From a checkpoint of a small transformer trained on Wikipedia.
Training: a variant of SOAP for these matrices, 183M tokens, 2793 steps.
Each number is 128 + 24 x the weight over its row's rms, rounded and kept within 0 to 255. Layers, rows and columns count from 0. The size above them is the row's rms in percent of the matrix's.

# layer 2 MLP down (transposed), 512x128, rms 0.142, rows 297-314, columns 0-127
size [ 99  97 106 103 107 104 115 103 102 102  94 109  95  92 104 108  89  95]
[[123  92 140 131 105 122 178 138 145 129 125 166 122 163 136 120 130  98 146 129 124 136 111 134  78 107  84  70 132 129 132 156 134 139 136 140 129 159 136 129 129 161 114  78 131 157 111  66  83 129  98 134 133 149 130 119 134  93 154 112 142 117  87 131 119 156 141 146 110 126 124 100 182 120 139 160 135 101  97 123 136 119 129 158 113  98 119 135 127 135 117 119 110 103 164 141 125 137 145  81 157  93 129 109  91 122 133 152 122 138 167 149 153 185  87 135  76 140 160 126 130 131  94 163 166  89 141 139]
 [127 117 107 159 136 149 170  73  89 127 127  73 138 115 166 118 171  77 137 177 153 136 161 155 136 158 145 105 147 113 129 118  87 134 134 116 114 127 112 143 128 127 118 145 151 114 174 162 125 168  76 132 126 126  98 132 123 162 127  67 133 150 142  98 113 158 147  84 155 156 111 144 133 147 156 104 129 141 137 124 146 110  92 112 130 131  96 124 135 113 133 127 119 134 149 130 145 136  97 103 139  98 129 117  95  97 153 105 151 145 117 135 108 111 130 121 135 174 152 129 140 177 131 161 153 154 180 122]
 [149 102  85 109 131 156 115 148 129 137 117 144 125 148 152 125 109  98 140  86 123 141  87 135 116 113 152 136  76 132  77 150 158 121 163 103 175 131 149 122 116 119 118  90 128 167 144  89 121 115 136 129 124 154 128 129 144  85 102 113  91  92 116 127 146  91  99 134 184 139 147 107 149  73 109  97 135 104 143  77 141 137 125 145 173 133 155 133 159 167 114 114 128 108 142 118 130 200 138 126 128 157 155 103 118 119 140 115 123  87 147 100 137 149 140 143 136 130 164 158 101 141 115 154  98 133 132 125]
 [140 171 130 167 144  93 128 149 129 121 145 118 107 189 171 140 118 171 117 116 140 143 124 113 135 129 130 184 143 124 115 127 101  85 136 112 114 151  88 149 131 118 111 136 117  99 143  95 186 121 120 165 156  97 111 154 118  95 118 106 155 136 139 150 102 158 140  87 130 116 151 164 142 138 111 119 105 146 123 185 143 173  61 156 142 119 172 115 151 124 116 111 116 133 130 106  93 136 140 138  94 132 140 113 114 128  82 169  99 128 131 119 123  91 148 144 123 138 131 121 134 182 119 146 130 125 127  97]
 [161 140 101 112 132  74 138 119 128 137 137 154  68 168 141 150 118 126 127 133 145 151 130  70  99 143 129 107 149 167 132 119 112 176 124 136 161 113 144 111 100 181 158  78 148 102 116 161 132 131 122  68 136 111 109 117 112 124 144 142 135 104  84 117 110 137 123  77 123 153 111  92 167 142 129 151 125 102 150 110 130 152 163 152 103 182 129 123 125 109  98 108 136 122 120 113 123 144 159 103 133 136 136 154 148 138 176 132 164  97 151 124 131 144 112  90 128  97 120 129 140  94 122 135 163 110  96 125]
 [168 138 138 110 151 143  87 131  59 126 112 118 118 139 125 107 122 151 116  97 140 110 140 123  94 115 160 128 158 125 137 184 106 159 136 169 119 124 173 129 120 148  82 161  98 172 101 123 137 151 123  79 124 115  91 136  96 134 133 120 101  65 142 106 101 132 101 134 109 117 111  75 105 108 108  95 175 118 108  83 160 151 133 139 137 101 144 109 123 133 157 127 118 121 143 132 137 133 139 139 120 152 142 139 115 148 142 122 145 113 128 102 125 111 127 141 147 124 148 104 117 113 116 196 130  89  92  97]
 [126 136 115 137  71 130 137 125 171  97 116  86 106 163  76 117 126 133 122 144 186  84 127 151 111 129 172 148 120 143 149 143 123 129 127 132 116 134 102 142 139 142 138 183 123 146 125 135  79 110 145 162 119 129 127 168 148 139 138 135 127 117 153 135 126 115 133 114 135 117 135 119  98 159 119 189 106 143 129 120 148 157 123 173  81 128 110 120 119  88 112 112 158 116 124 132 125 133 144 116 120 139 180 114 111 137 136 110 126 135 156 134 114 134 111 179 140 188 131 129 140 175  89 134  88 169 181 109]
 [133 175 114 152 130 132 123 155 126  60 141 146 102 133  96 156 119 124 108 115 156 142 156 111 152 111 110 103 115 103 144 127 128 125 154 105 119 126 140  95 100  93 124 125 120 144 161 128 106 146 180 127 177 122 148 171 117  90 157 140 103 105 156 122 136 171 167 200 112 146 131 143 145 157 146 137 105 135 118 148 124 126 110 124 101 132 133  88 139 117 114  88 128 149 153 140 111 151 104 123 153 148 114 111 175 185 124 119 126 121  91 184  98 163 154 151 101 110 154 124 139 108 118 152 127 106 121 113]
 [121 134 102  84 121 142 165  69 138 106 139 109 118 103  74 108 137 122 162 100 149 171 141 121 132 119 137 116 143 148 123  72 102 146 101  86 137 119 112 139 111 135 131 152 129  97 149 121 131 122 122  99 168  84  99 129 134 119 125 150 118 158 114 106  91 138 143 129 112 106 147 147 108 123 162 168 112 121 117 116 119  90 155 129 115 175 141 137 140 162  98 124 159 153 156 135 137 124 131 110 132 106 126 149 104  97  93 132 140 169 151 118 139 156  98  97 191 137 165  92 166 131 137 138 115 185 151 140]
 [145  92 139 164 120 117 101 132  79  94 136 100 124  89 141 116 135 118 151 141 125 158 116 146 127 130 114 128  97 139 124 149 133 141 117 142 138 137 129 124 140 125 138 109 110 148 108 142 138 185 146 133 135 130  84 108 124 119 132 133 178 122 127 156 127 132  89  97 123 139 174 159 159 124  98 111 143  98  93 161 167 132 212 139  97 159 100 153 149 132 116 143 161 150 137 124 127  96 120  76 155 141 142 130 110 128 137 128 126  94 112  91 146 123 130 176 179 174 139 137 119 152 104 149 142  90  90 163]
 [150  97  85 129 118 174 171 109 146 116 133 134 155 132 124 112 112 130 129 120 126 152 126 119 105 119 104 118 189  94 120 139 140  89 194 105 129 138 136 124 159 137 138  89 133 143 107 141  92 112 173 119 120 117 130 132 136 134 131 165 161 111 130  98 115 144  84 163 131 127 110 127 120 127 159 115 165 150 109 135 113 117 180 137 143 125 191 125 115 117 123  52 151 127  90 112 137 120 123 124 115 119 137 107 174 100  89 121 142 131 176 137 120 171 155 126 160 110 115 170 119 140 116 160 125 131 144 106]
 [145 111 161  75 115 124  86 101 108 127  86 115  83 162 124 132  92 109 162 143 139 141 158 129 126 153 159 113 156 122 131 172 134 166 107 127 142 156 131 141  92 117 134 157  74 134 125 104 112 114 118 102 155 154 113 131 156 109 136 135 101  72 117 143 139 125 121 139  93 112 106  89 100 118 131 146 114 107 155 141 132 142 150 104  99 122 118 140 160 101 136  91 140 126 131 146 170 162 139 121 173 120  90 167 148 158 149 129 143 123 168  84 141 126 156 150 103 108 122 138 101 178 134 134  99  84 134 137]
 [137 156 109 175 134 144 126 158 143  93 128 144 149 124 107 143 107 104  91 136 124 100 157 171 105 108 162 143 187 119 114 166 141 114 125 116 124 121 154 121 121 123 122 168 126 112 149 153 152 122 157 126 167  97 115 153 145 117 138 120 159 117 147 123 137 134 123 151  84  93 167 157 118  92 124 103 107 157 160 134 143 159 127 107 158  93 131 167 135 142 141 167 160 125 111  58 126 130 121 146 117 128 160  98 131 143  68 111 148 166 114 106 115 177 122 152 154 112 125 147 156 143 146 123 121  82 138 108]
 [134  82 114 148 103 133 104 120 128 111 114 168 127 166  95 131 104 106 105 152 165 124 119 122 135 116 121 121 126  96 135 147 135 139 117 136 145 121 151 175 133 130 146 107  66 131 114 146 125 152  92 112  74 142 165 186 116 122 149 143 166 134 136 132 183 103 155 133 130 126 102  70 146 121 147 139  97 130 125 119 162  90  87 169 151 154 123 161 138 164 159 121 123 118 135 146 120 132  78 137  88 127 123 134 166 160 114 125 113 111 164 139 126 130  99 188  93 101 127 130 114 112 112 125 107 124 107 140]
 [109 158 120 129 145 188 138 137 106 128 129 108 154 113 140 155 128 155 118 131 108 162 149 111 121 139  82  96 109 123 137 141 159 151 100 103 145 132 145 132 129 163  91 122 153  95 105 104 121 136 162 162 145 126  91 133 101 121 146 145 144 126 101 110 132 113 115 114 129 105 131  85 140 180 110  96 114 110 105 114 114 152 110 138 136 116 125 147 126 140 154 118 104 125 112  62 135 122 107 159 152 134 117 136 109 161 150 112 110 167 127 106 139  67 156 103 135 151 139 142 104  32 124 141 113 139  74 138]
 [175 131 112 123 105 114 106 145 139  75 124 163 143 107 112  89 127 155 139 129 126 125 132 144 165 161 126 128 160 108  80 175 133 112 101 119 117  85 111 145 106 101 119 151 131 127 109 145 143 121  93 129 104 165 133 109 127 126 144 136 124 173 145 103 148 150 114 105 157 114 153 189 124 140 118 146 124 164 109 107 102 133 148 124 134 138  82 124 112 148 102 136 146 125  71 124 138  87 133 104 131  95  97 123 141 132 128 116  82 116 111 139 157 136 159 130 143 152 173 169  99  90 131 103 135 184  80 137]
 [110  56 114 143 121 140  94 102  98 119  77 119  98 137 128 157 143 143  81  98 124 121 141 128 135 144 113 126 165 184 147 133 127 122 119 173 100 159 120 132 141 132 116 166 117 202 147 145 186 138 111  99 126 103 125 156 111 161 113 173 130 147 107  88 105 142 121 138 130 107 109 151 144 132 113 127 121 111 122 139  93 159 150 127 146 109 114 105 109  97 136 126  69 123 138 142 154 129 112 116  99 148 141 103 145 137 127 116 123 117 129 136  79 115 108 130  97 145 149 166 114 136 127 152 115 162 154 167]
 [120 128  86 127  63 145  96 117 137 154 126 125 163 146 159 149 127 142  88 117 137 143 137 131 137 116 154 143 122  81 118 131 158 183 156 174 146 116  89 111  96 166 119 128 112 157 133 105 139 130 145 114 108  96 144 104 127 133 131 153  94 117 164 146  96 120  88 177 107 113 117  98 132  96 173 109 143 139 154  77 124 129 135 119 104 167 107 137 142 101 107 121 123 146 131 145 149 155 114 112 110 171 123 127 152 124 153  83 146 144 138 133 128  80 127 115 135 116 164  88 156  81 159 143 122 108 117 117]]
# layer 2 MLP gate, 512x128, rms 0.176, rows 298-315, columns 0-127
size [ 89 103 104 104  99 120 102  96 101  94 105 100  98 108 108  87  95 111]
[[117 134 140  83 142 126 106 121 154 115 112 143 128  81 138 174 117 160 175  98 144  87  75 111 152 101 117  87  96 116 116 139 145 127 147 151 122 122 153 124 114 155 164 150 112 108 113 141 158 144 160 130  94 159 122 109 110 120 145  78 142  97 110 100 121 128 109 100 100 118 126 170 120 119 109 149 181 130 100 138 111 120 141 146  95 134 127 106 140 156 126 101 130 148 149 110 139 167  99 160 142 170 160 133 130 144  81 178 134 107 163 118 134 108 181 161 138 104 117 137 116 105 136 111 108 148  99 116]
 [142 112 117 135 144 149 128 160 165 141 122 150 118 145 137 120 107 152 138 145 152 167 102 146 145 112  93 146 116 192 159 118 131 132 107 198 144 137 107 100 125 158 122 115 121 119  69 105 139 145 152 101  88 107 129 165  98 137  87  94 125 145 121 153 158 146  84 127 122 178 148 141 176 149 141 136 167 130 115 119 115 103 139 124 143 154 125 126 131  80 159 161 121 156  95  83 125  90 127 127 159 137 118 121 128 138 111 135 129 131  87 148 108 129 137 167 116 140 151 106 140 108 162 161 105 167 146 138]
 [121  96 127 129 202 110 132 162  91 144 123 122 143 152 123 122 148  92 126 127 108 128 118 142 130 101 108 130 124 110  90 118  67 122  89 100 123 135 147 134  79 125 162 160 109 104 115 127 143 139 149 123 133 183 119 120 124 128 140 110 128 137 123 107 172 104 138 149 115 120 119 153 133 162  94 141 132 154  76 123 127  78 114 102 148 115 162 138 178 116 146 115 123 151 126 172 163 167  93 145 116 135 177 115 102 113  95 140 152 134 146 107 107 136 163 159 146 126 102 128 135 154 126 184  96 109 135 133]
 [136 120 122 115 132 129  85 148 120 120 164 135  87 119 139 145 148 138 113 186 149 147 148 141 118 137 130 132 110 149 124 158  98 185 147 144 109 151 111 168 131 103 137 120 158 130 144 133 102 134 109 107  87 173 149 104 147 145 115 160  95 156 125 123 128 200 116 115 112 123 111 126 133 102 137 150 125 127 149 128 115 123 127 152 127 107 153 127 120 154  86 117  81 105 139 110 118 116 128 148 158 108 144  98  97 131 140 122 148 110 168 142 101 142  90 159 136  91 179 136 149 123 131  88 158  42 143 109]
 [156 122 143 147 120 123 118 141 125 153 126 103 124 111  96 153 100 127  85 104 118 134 112 105  78  86  93 117 128 116 134 109  74 144 116 175 107  89 145 135 129 129 188 152 117  92 101 106  96 125 136 133 130  95 124  82 164 130 160 137 106 137 137 106 101 104 113 139 113  97 131 139 163 129 174 112 114 145 175 178 142 118 132 116 170 127 111 128 139 115  95 179 121 144 120  79 122 109 109 129 163  84 180 114 107 119 129 116 111 113 151 124 118  98  86 158 132 106 150 137 145 132 145 153 144 121 137 144]
 [127 142 137  97 132  93  59 128 117 115 122 127 136 126 120 138 113  95 144 162 119 142 113 127 112 145 180 116 109 156 108  88 136 129 154 118 113 156 117 138  89 131 100 174 137  86  96 136 106 103 121 122  97 147 150 132  77 141 160  98 161 102 119 160 102 135  96 125 118 126 145 131 162 117 125 160  87 146 179 102 150 127 136 161 106 118 103 141 103 128 164 138 127  85 119 121 107 157 141 151 152 146 122 103 109 140 139 127 157 134 144  97 138 136  82 124 149 103 158 145 149 172 108 131  68 171 116 148]
 [123 138  96 144 103 127  94 155 154 131 121 115 136 147 107 108 127 123  97  93 163 147 117 129 137 124 112 157 137 125 126 104 150  97  99 159  94 136  89 141 143 143 143  92 145 128 114 165 121 125  77  65 126 142 115 119 128 133 146 140 123 144 150 147 142  99 133 145 126 132 146 116 136 113 201 119 153 112 111  99 153 146 133 127 143 128 114 111 109 111  93 164 129 155  91 148 153  90 142 105 127 120 117 104 105 159  54 123 114  95 123 111 126  76  73 150 131  95 179 110 149  79 123 112 134 143 140 148]
 [117 115 144 132 108 145  88 120 128 134 137 144 129 158 134 159 134 124 111 146  94 155 127 174  85 126  94 141  94  99 112 173 146 171 176 135 119 136 113 131 110 117 109 106 122 132 121 143 145 152 140 124 129  97  90 122 109 168 114 111 109 108 137 132 170 125 122  93 179 106 153  92 155 147 124 131 112 155 143 124 146 145 145  97 118 119 123 148 132  75 124 146 129 148 131 134 135 154 138 141 122 145 138 140 164 170 131 149 110 119 114 135 101 146 152 183  55 107 151 178 136  88  86  96 119 108  95 166]
 [140 127 118 132  95 108 113 137  76 113 123 130  71 167 118  75 145 107  93 135 153  92 132  96 166 140 139 106 139 124 127 113 102 137 130 129 138 136 127 168 143 174 125 162 109 149 116 120 153 166 129 175  88 130 170 156 151 138 128 106  94 101 128 121 132 117 133 123  70 114 158  91 192 136 127 145 102 131 114 113 140 124 112 142 139 127 107 157 114 129 116 132 159 144 138 107 102 158 113  79 132 146 125 124 117 130 169 126  86 165 127 118 157 120 132 127 122 160 142 104 139 112  81 155 155 124 109 176]
 [ 97 139  72 122 130 140 160 116 174 142 114 114 146 149 121  81 131 169 169 131  99 143 107 110 130 113 130 123 133 135 129 135 112 106  96 148 122 151  99 109 102 107 178 111  97 190 148  98 124 125 119 160 104 102 101 185 140 137 175 123 113 130 125 111 107 153 110  76 118 142 129 156 126 139 107 145 140 134 103 197 156 117 162 130 170 123 127 113 150 140 138 111 123 190 133 110 135 130 133 115 122  98 128 135 158  93 135 129 121 137 139 156 113 107 161 155 160 122 163 110 158 117  98 136 136 133 102 110]
 [106 125  79 138 133 164 154 106 167 120 151 124 158 146 112 125 138 111 122 161  89 160 102 101 131 122 148 136 115 140 116 143 119 148 119 117 130 130 113 154 108 137 167 164  92 149  96 119 130  72 116 178 143 107  73 128 125 118 122 163 106 149 142 135 104 119 140 160 104 141 134  89  79 124 186 118  99 100 131 168 165 139 135 123 143 124 132 144 118 102 100 155 154  83  96 124 191 100 160 144 128 106 115 152 103 130 117 161 128  82 149 130 100 140 128 123 153 140 125 160 125 105 131 142 114  89 127 121]
 [ 84 137 178 139 155 139 144  91 158 105 125 114 146 140 116 138 133 128  84 120 116  94 187 143 133 166 107 152 138 141 149 107 102 110 115 115 114 136 136 159  87 190 104 118 131 100 132 136 148  72 137 168 159 108 139 138  99 126 162 163 116 143  92 120 165 150 142 132 128 127 105 112 157 130 103  95 153 113  84 139 147 141 110 137 162 112 161 145 138 121 118 153 134 148 116 112 137 119  88 134 107 119 118 127 160 138 106 171 101 155 123 145 133 141 137 140 133 122 133 157  98 110 128 120 154 103 156  51]
 [111 136 172 131 103 156 108 173 123 151 126 114 124 173 148 142  86 126 134  77 125 122 140 111 120 141 126 156  90 125 163 129 144  79 146 103 114 116 118  94 151 164 104 120 126 165 105 151  99  98  97 129 143 151 120 126 134 118 145 125 164 121  98 158 140  98 120 128  81 115 180 125 155 132 146 141 125 117 137 111 104 134 151 102 130 105 123 120 147 113 125 110  95 161 159 153 112  91 161 108  86 124  98 124 135 126 107 108  95 126 110 132 136 153  76 118 126  89 108 121 178  78 136 158  93 140 137 176]
 [ 87 148 143 124 148 136 110 138  92 123 157  98 106 124 101 123 124 112 107 134 158 137 149 107 113 147 133  98 144 150 128 113 165 110 108 132 106 144 128 139 139 123  98 141 170 100  64  93 121 126 131 108 156 114 111  99 123 115  95 174 153  97 105 116 147 104 104 125 159 130 108 109 105 123 113 156 176 132 142 113 126 156 118 145 167 122 165 116 156 160 145 154 111 138 149 123 132 123  96  88 106 113 147  89 148 124  94 114 104 108 104  86  86  98 145  88 153 165 184  92 113 147 137 135 124 106  76 132]
 [144 154 138  86 150 156 125 153 130 152 118 129 113 115 118 128 136 147 133 122 104 145 158 137 131 131  89 114 156 157 103 153 172 158  93 118 148  87 110 110 138 116 100 118 134  91 150 167 160 129 144 143 124 119 115 110 122  93 132 132 122 118 108 148 121 118 164 121 133 133 157 108 141 153 117 179 129 103 119 127 121 126  78 148 108 113 146 122 129 118  82 135 142  91 133 198 165 152 176 146 167  81  78 112 112 112 177 180 154 161 120 130 114 109 142 138 135 155 147 157 120 158 151 126 136 154 105  92]
 [145 165 142  81 112 115 119 145 144 150 123  99 108 115 127 133 157 111 106 139 108 151 129 149  87 106 175 131 130  85 119 102 118 125 129 145 137 113 116 132 101 137  72 114  72 102 124 157 144 162 136 151  83 124 100 119  94 145  72 129 125 129 129 157 129 114 150 125 121 158 134 179 107 142 137 146 116 120 117  57 129 148 163 166 118 119  99 123 105 103 141 134 156 129 161 126 102 146 136 109 101 106 138  82 137 173  92 144 145 146 119 103 104 134 119 127 128 100 132 152 106 126  95 102  99 169 124  86]
 [103 123 143 125 114 148 127 126 125 152 115  84 168 148 166 110 116 136 108 116 145 143 116 157 177  86 150 138 136 127 157  86 119 149 142  96 125  79 161 125 148 138 130 159 111 158 141 138  95 136 120 114 145 140 125 141 140 113 152 166 115 125 140 154 142 161 113 146  77 164 164 141 106 102 180 124 155 142 102 114 147 101 143 164 143 151 108 164 107 104 149 131 102 131 189 168 151 136 147 138 106 145 124 132 145 101 104 164 117 120 144  88 133  91 114 119 122 171 106 128 171 118 159 164 126  90  99 114]
 [122 135 134 181 102 148 167 139 176  96 146 157 150 156 104 137 167  87 138 102 103  64 127 129  80 130 195 147 100 129 105 156 166 118  98 132 160 146 109 153 149 125 112 145  96 134 108 150  98 109 114 124 110 131 116 166 129  93 119 115 123 126  97 107 120 136 161 141 133 118 133  96 117 121 116 128 117 196  97 116 155 123 120 120 141 111 134 120 121  80 134 153 123 120  82 137 155 113 134 127 123 111 143 132 101 187 105 127 137  91 139  99 147 159 118 131 124 107 123 121 144 102  99 147 102 153 134 121]]
# layer 2 MLP up, 512x128, rms 0.166, rows 298-315, columns 0-127
size [101 106  97 105 101 114  98 103  97  92 106 100  95 102 104  86  98 103]
[[123 124 121 136 117  72 117 158 178  90 121 160 145 104 100 158 100 126 122 170 121 109 120 121 166  98 127 125 156 116  89  89 137 147  94 160 199 130 131  99 139 170 143 145 126  93 159 117 138 143 109 132 131 171  89 140 123 127 144 128 101 126 155  99 159  98 106 130 135 114 114  72 101 106 114 117 191 125 104 153  94  86 125 133 114 124 108  96 131 123 102 123 148 113 124  99 123 136 127 126 165 138 124 119 123 118 131 131 131 126 143 112 123 111 175 164 153 121  98 125 139 101 127 108 132  92  86 159]
 [152 135 113 133 160 155 138 101 148 120 138 110 142 148  96 109 155 140 132 139 152 113 155  94 142 101 103 178 128 146 161 125 115 116 140 111 121 160 130 148 124  84 180 139 141 112 141  68 161  70  80 125  73 113 165 117 118 135 134 156 114  80  97 159  96 161 132 171 122 143 158 127 154 155 154 131 162 119 117 129 167 132 131 135 102 145 114 129 117 141 156 125 141 140 106 114 146 149 100 150 156 141  88 142 132 157 177 143 137 137 175 135 152 120 177 147 127 134 102 122 132 132 155 136 149 129 153 137]
 [132 137 145 119 124 132 123 137 177 168 177 112 133 126 125 115 111 128 155 140 174 147 161 108 141 146 128 199 106 118  72 135 157 128 146 151 109 127 131 102 114 129 108 137  96 138 149 155 170 124 133 149 147  91 120  86 100 136 174 116 133 111 132 118  97 108 120 102 130 131 177 141 144 106 137 132 131 169 107 127  97 135 130 118 114 120 125 106 129  88 122 180  67 130 142 139  97 107  86 100 129 100 115 144 137 126 149 105 114 104 115 129  88 140 134 160 146 118 146 135  84 132 180 115 146 184 123 122]
 [156 131  97 156 159 120 125 171 173 147 145 130 102 180 144 116 121 143  93 109 116 148 136 118 108 133 106 144  96  98 129  84 114 117 121 112 139 138 119 107 112 165 171  92  85 123 109 125 124 149 130 102 146 106 115 144 109 114 169 147 135 108  87 116  94  99  95  85 104 153 171 128 153 150 158 157 141 131  89  97 111 120 117 145 118 127 130 128 146 129 126  93 156 114 122 143 166 146 130 114  98 147 147 166 187 160 155 134 131  98 146 154 102 121 147  98 124 168 147 127 177 109 150 162 131 153 134 112]
 [150 162 155 174  71 117 153  91 117 121 125 135 131 146 135  98 152 137 170 163 149 141 143 106 133 100 136 134 145 131 163 108 123 182 126 189 119 136 136 139 164 156  88 114 133 131 134 101 120 103 108 131 160 147 122 137 152 154 120 142 118 119 155 104 123  92 174 137 148 147 130  83  81 138 128 147 119 125  71 117 121 146 135 163 123 128 116 126 138  78 172 114 148 150 131  91 143 105 158 106 133 155 106 124 126  98 125 120 134 154 138 149 110 132 142 110 139 132  87  93 143 111 138 105 154 164 109 184]
 [146 137  97 109 136 163 159 131 117 130 127 131 145 150 183 119 115  94 130 114 134  93  80 157 116 104 147 159 135 135 156 116 128 129 126 146 140 148 103 119 104  97 142 126 152 124 128 143 106 101 136 118 101  74 134 112 142 140 106 133 100 114 136 146 146 143 123 169 172 125 185 131 151  99 102 124 167  64 114 112 151 102 130 105 165 172 166  79 160 122 121 132 125  86 128 141 157 115 137 183 125 108 109 144 173 145 150 143 132 108 135 126 130 140 145 126 124 122 132 136 105  70 154 131 147 114  96 177]
 [165  93 164 176 133 114 151  65 113 138 112 118 122 136 152 109 113 162 144 132 124 134  81 115 140 153 153 136 134 169 156 149 144 141 144 118 136 119 175 121 132 152 148 152 132 133 147 110 157 157 154 170 132 127 144 134 134 103 114 108  84 136 111 128 126 102 140 141 158  95 102 153 102 128  77 121 110 121 138 115 133  82 141 148 146 164 107 108 116 142 133  91 117 148 144 122 163 123 134 155 144 160 151 191 129 113 195 103 111 126 149  90 112 128 155 129 124 153 106 155 105 137 103 150  83 103 121 104]
 [159 114 130 120 143 123 129 112 129 158 111  83  93 151 107  78 132 133 150 106 145 115 129 112 150  98 132 111 128 160  92 112 106  94 118 136 130 157 173 155 150  98 104 137 127  70 147 109 155  97 145 126 167 131 124 134 121 113 100 117  95 122 119 132 102  91  94 141 130 116  82 140  67 135 130 159  97 137  99 106 116 135 112 175 150 128 139 183 131 128 117 148 159 153 154  97 111 131 102 104  96 124 146 107 143  85 113 106 138 165 135 131 148 135 122 130 178 171 146 101 106 128 117 131 124 172  92 123]
 [ 96 124 128 142 108 121  96 136 118 112 110 117  96 165 124 159 187 105 134 145 177 163 110 108 145  94 153 107  98 106 181  95 132 115 144 152 114 155 181 126 128 144  95  98 108 135 120 142 122 165 107 103 114 151 135 151 130 150 132 165 123 121 148 154 115 134 103 144 129 147 117 126 148 149 122 174 158 141 104 207 109 105 167 112 165 138  85 117 139 146 135  94 181 142 113 108 134 147 120 119 108 117 135 111 129 105 148 137 103 141 109 136 121 145 118 107  91 140 139 102 143 125 107 155 134  98 147 178]
 [147 156 183 140 130  79  98 121 122 112 144  93 125 141 173 185 154 123 114 134 127  87 139 138 126 140  75 144 133 142 171 132 128 140 118 112 126 136  81 163  95 153 118 132 110 122 137 134 142 142 169 150 177 139 111 116 110 129 112 127 104 165 120 105 137 111 160 167 124 125  98 186 109 154 128 158 131 113 127 123 110  76 107  88 129 140 122 106 151 163 110 154 122  75 123 153 132 148 100 145 149 156 104 127  95 167 123 116 139 119 123  82 123 105 123  95 103 141  94 124 105 148 133 142 111 146 133 153]
 [130 109 147 111 147 146  89 112 127 105 179 159  98 132 135 161 153 132 114 137 149 109 153 118 123 176  94 126 165 138 149 148  99 152 133 125 106 137 148 154 103 141 104 116 114 122 110  89 123 148 165 136  92  94  97  56 119 165 134 103  88 117 116  97 125 124 110 137 137 115 116 160 133 143 124 133 122 184 120 117 144 120  97 136  81 136 148 123 146 132  91 140 128 136 139 118 137  74 129 105 154 127 112 131 100 107  95 137  91  58 102 134  91 139 126  98 161 120 160 111 125 105 168 137 104 114 139 151]
 [142  54 118 121 136  86 125 157 149 174 127 142 155 158 138 150  84 153 162 132 146 134 126 125 140 101 150 137 118 126 136 144  92 124 128 144 154 121 148 132 152 137 120 122 131 118  98 141 134  83 145 130 118 121 132  83 159 123 154 135 147 131  57 127 135 170 158  83 145  86 128 133 126 147 117 110  92  82 110 104 117 107 161 122 127 116 114 161 134 109 102 148 113 132 151 142 139 141 106 141 107 158  86 165 116  96 129  64 121 139  89 159 106 126 130 141 131 161 122 136 102 165 127  89 103 115 127  97]
 [154  97 113 111 147 131 113 124 150 127 132 113 160  60 125 134 163 141 124 127 115 125 107 116 103 108  99 152 138 164 102 137 160 129 126 136 103 138 145 132 114 120 116 108 123 141 166 158 144 113 141 167 120  94 122  89 177 130 115 160  97 173 117 154 114 129 181  85 110 169 111 126 105 162 148 163 120 139 110 169 119 143 127 120 122 135 174 107  84  91  75 142 132  70 137 121 106 165 100 115 157 129 127 130 129 132 151 164 104 144 173 124 149 118 154 160 132 144 131 144 122 136 109 143 153 134 149  89]
 [128  77 164 127 162 118 183 130  95 102 117 114 105 113  94  93 120 115 135 105 158 127 145 146 142 165 134 145  81 135 122 106 124 176 130 119 127 106  92 102 130 152 136 139 154 123 107 122 112 163 145  92 141 120 130 118 117 107 111 137 166 109 117 121 100  91 103 142 139 151 119  99 140 102 169 167 129 108 174 129 142 108 109 157 135  83 138 139 146 116 113 142 118 127 164 109 149 106 167 114  96 104 132 140 128  85 120  99 122 101 157 129  99  71 101 147 144 139 138 122 137 208 128 121  92 124 127 115]
 [141 101 147 133 128 135 126  88 117 117 119 142 151  91 122 118 124 156 108 134 125 142 109 119 153 139 146 140 119 103 131 148 114  93 140 151 126 115 119 158 138 164 136 139 196 138 140 123 123  67  93 132 162 105 149 197 124 133 137 136 111 132 109 127 117 182 114 156 100 159  92 129 144 129 119 116 188 116  79 148 164 127 156  84 136  83 172 100 135 166 189 111 115 157 137 111 113 149 123 144 170 141 179 148 126 124  88 111 122 139 124 150 140 122 126 157 138 146 141 120 144 123 115 132 127 101 143 146]
 [113 153 132 143 122 155 110  86 142 135 151 101  77 103 128 133 124 107 129 115 118 118 159 178 103 132 109 156 183 148 131 113 134  94 101  89 135 167 140 104 145 131 114 141 138 136  87 109 120 126  97  97 125 159 172 105 134 130  88 138 173 112 112 128  96 138  88 142 109 119 159 113 160 122  96 106 144 160 144 147 130 154 144 118 118 148 150 148 132 125 133 182 111 112 111 158 124 123 110 131 106 100 132  80 120 166 140 137 102  82 123 155 136 130  94  88 146 139 130 123 165 122 182 101 134 129 176 153]
 [133  95 176 163 137 119  96 140 101 163  97 145 121 107 109 145 115 146 145 145 120 127 136 125 121 140 111  74 167 116 134 172 169 130 115 157 119 175 160 155 128 132 154 125 109 119 113  92 151 119  91 141  80 136 124 143 122  91  92 101 131 118 107 129  88 120 130  94 139 126 124 167 101 162 109 166  96 181 146 150 158 134 146 107 154 123 169  94 111  80 152 110 118 113 126  97 121 132 132 153 127  90 129 129 122 195 119 111 140  92 117 145 148 138 110 169 119 122 114 156 111 131 112 144 148 114 139 137]
 [123  82 148  91 143 111  82 135 150 171  64 121 111 134 109 122 153 170 100 158 129 140 126 148 160 116 157 140  94 164 141 139 131 179 111 127 126 107 149 150 144 119 100 115 169 114 159 111 146 152 142 162 149  70 102 107 118 172 119 137 107  97 109 127 130 137 114 121 107 120 137 151 128 148 156 138 123 130 170  88 138 121 142 159 152 168 142 145 136 111 110  98 101 146 120 100 123 149 117 117 148 114 113 139 111 156 178 122 125 129 147 106  82 153 122 143 125 104 115 147 144 149 186 120 162 131 155 102]]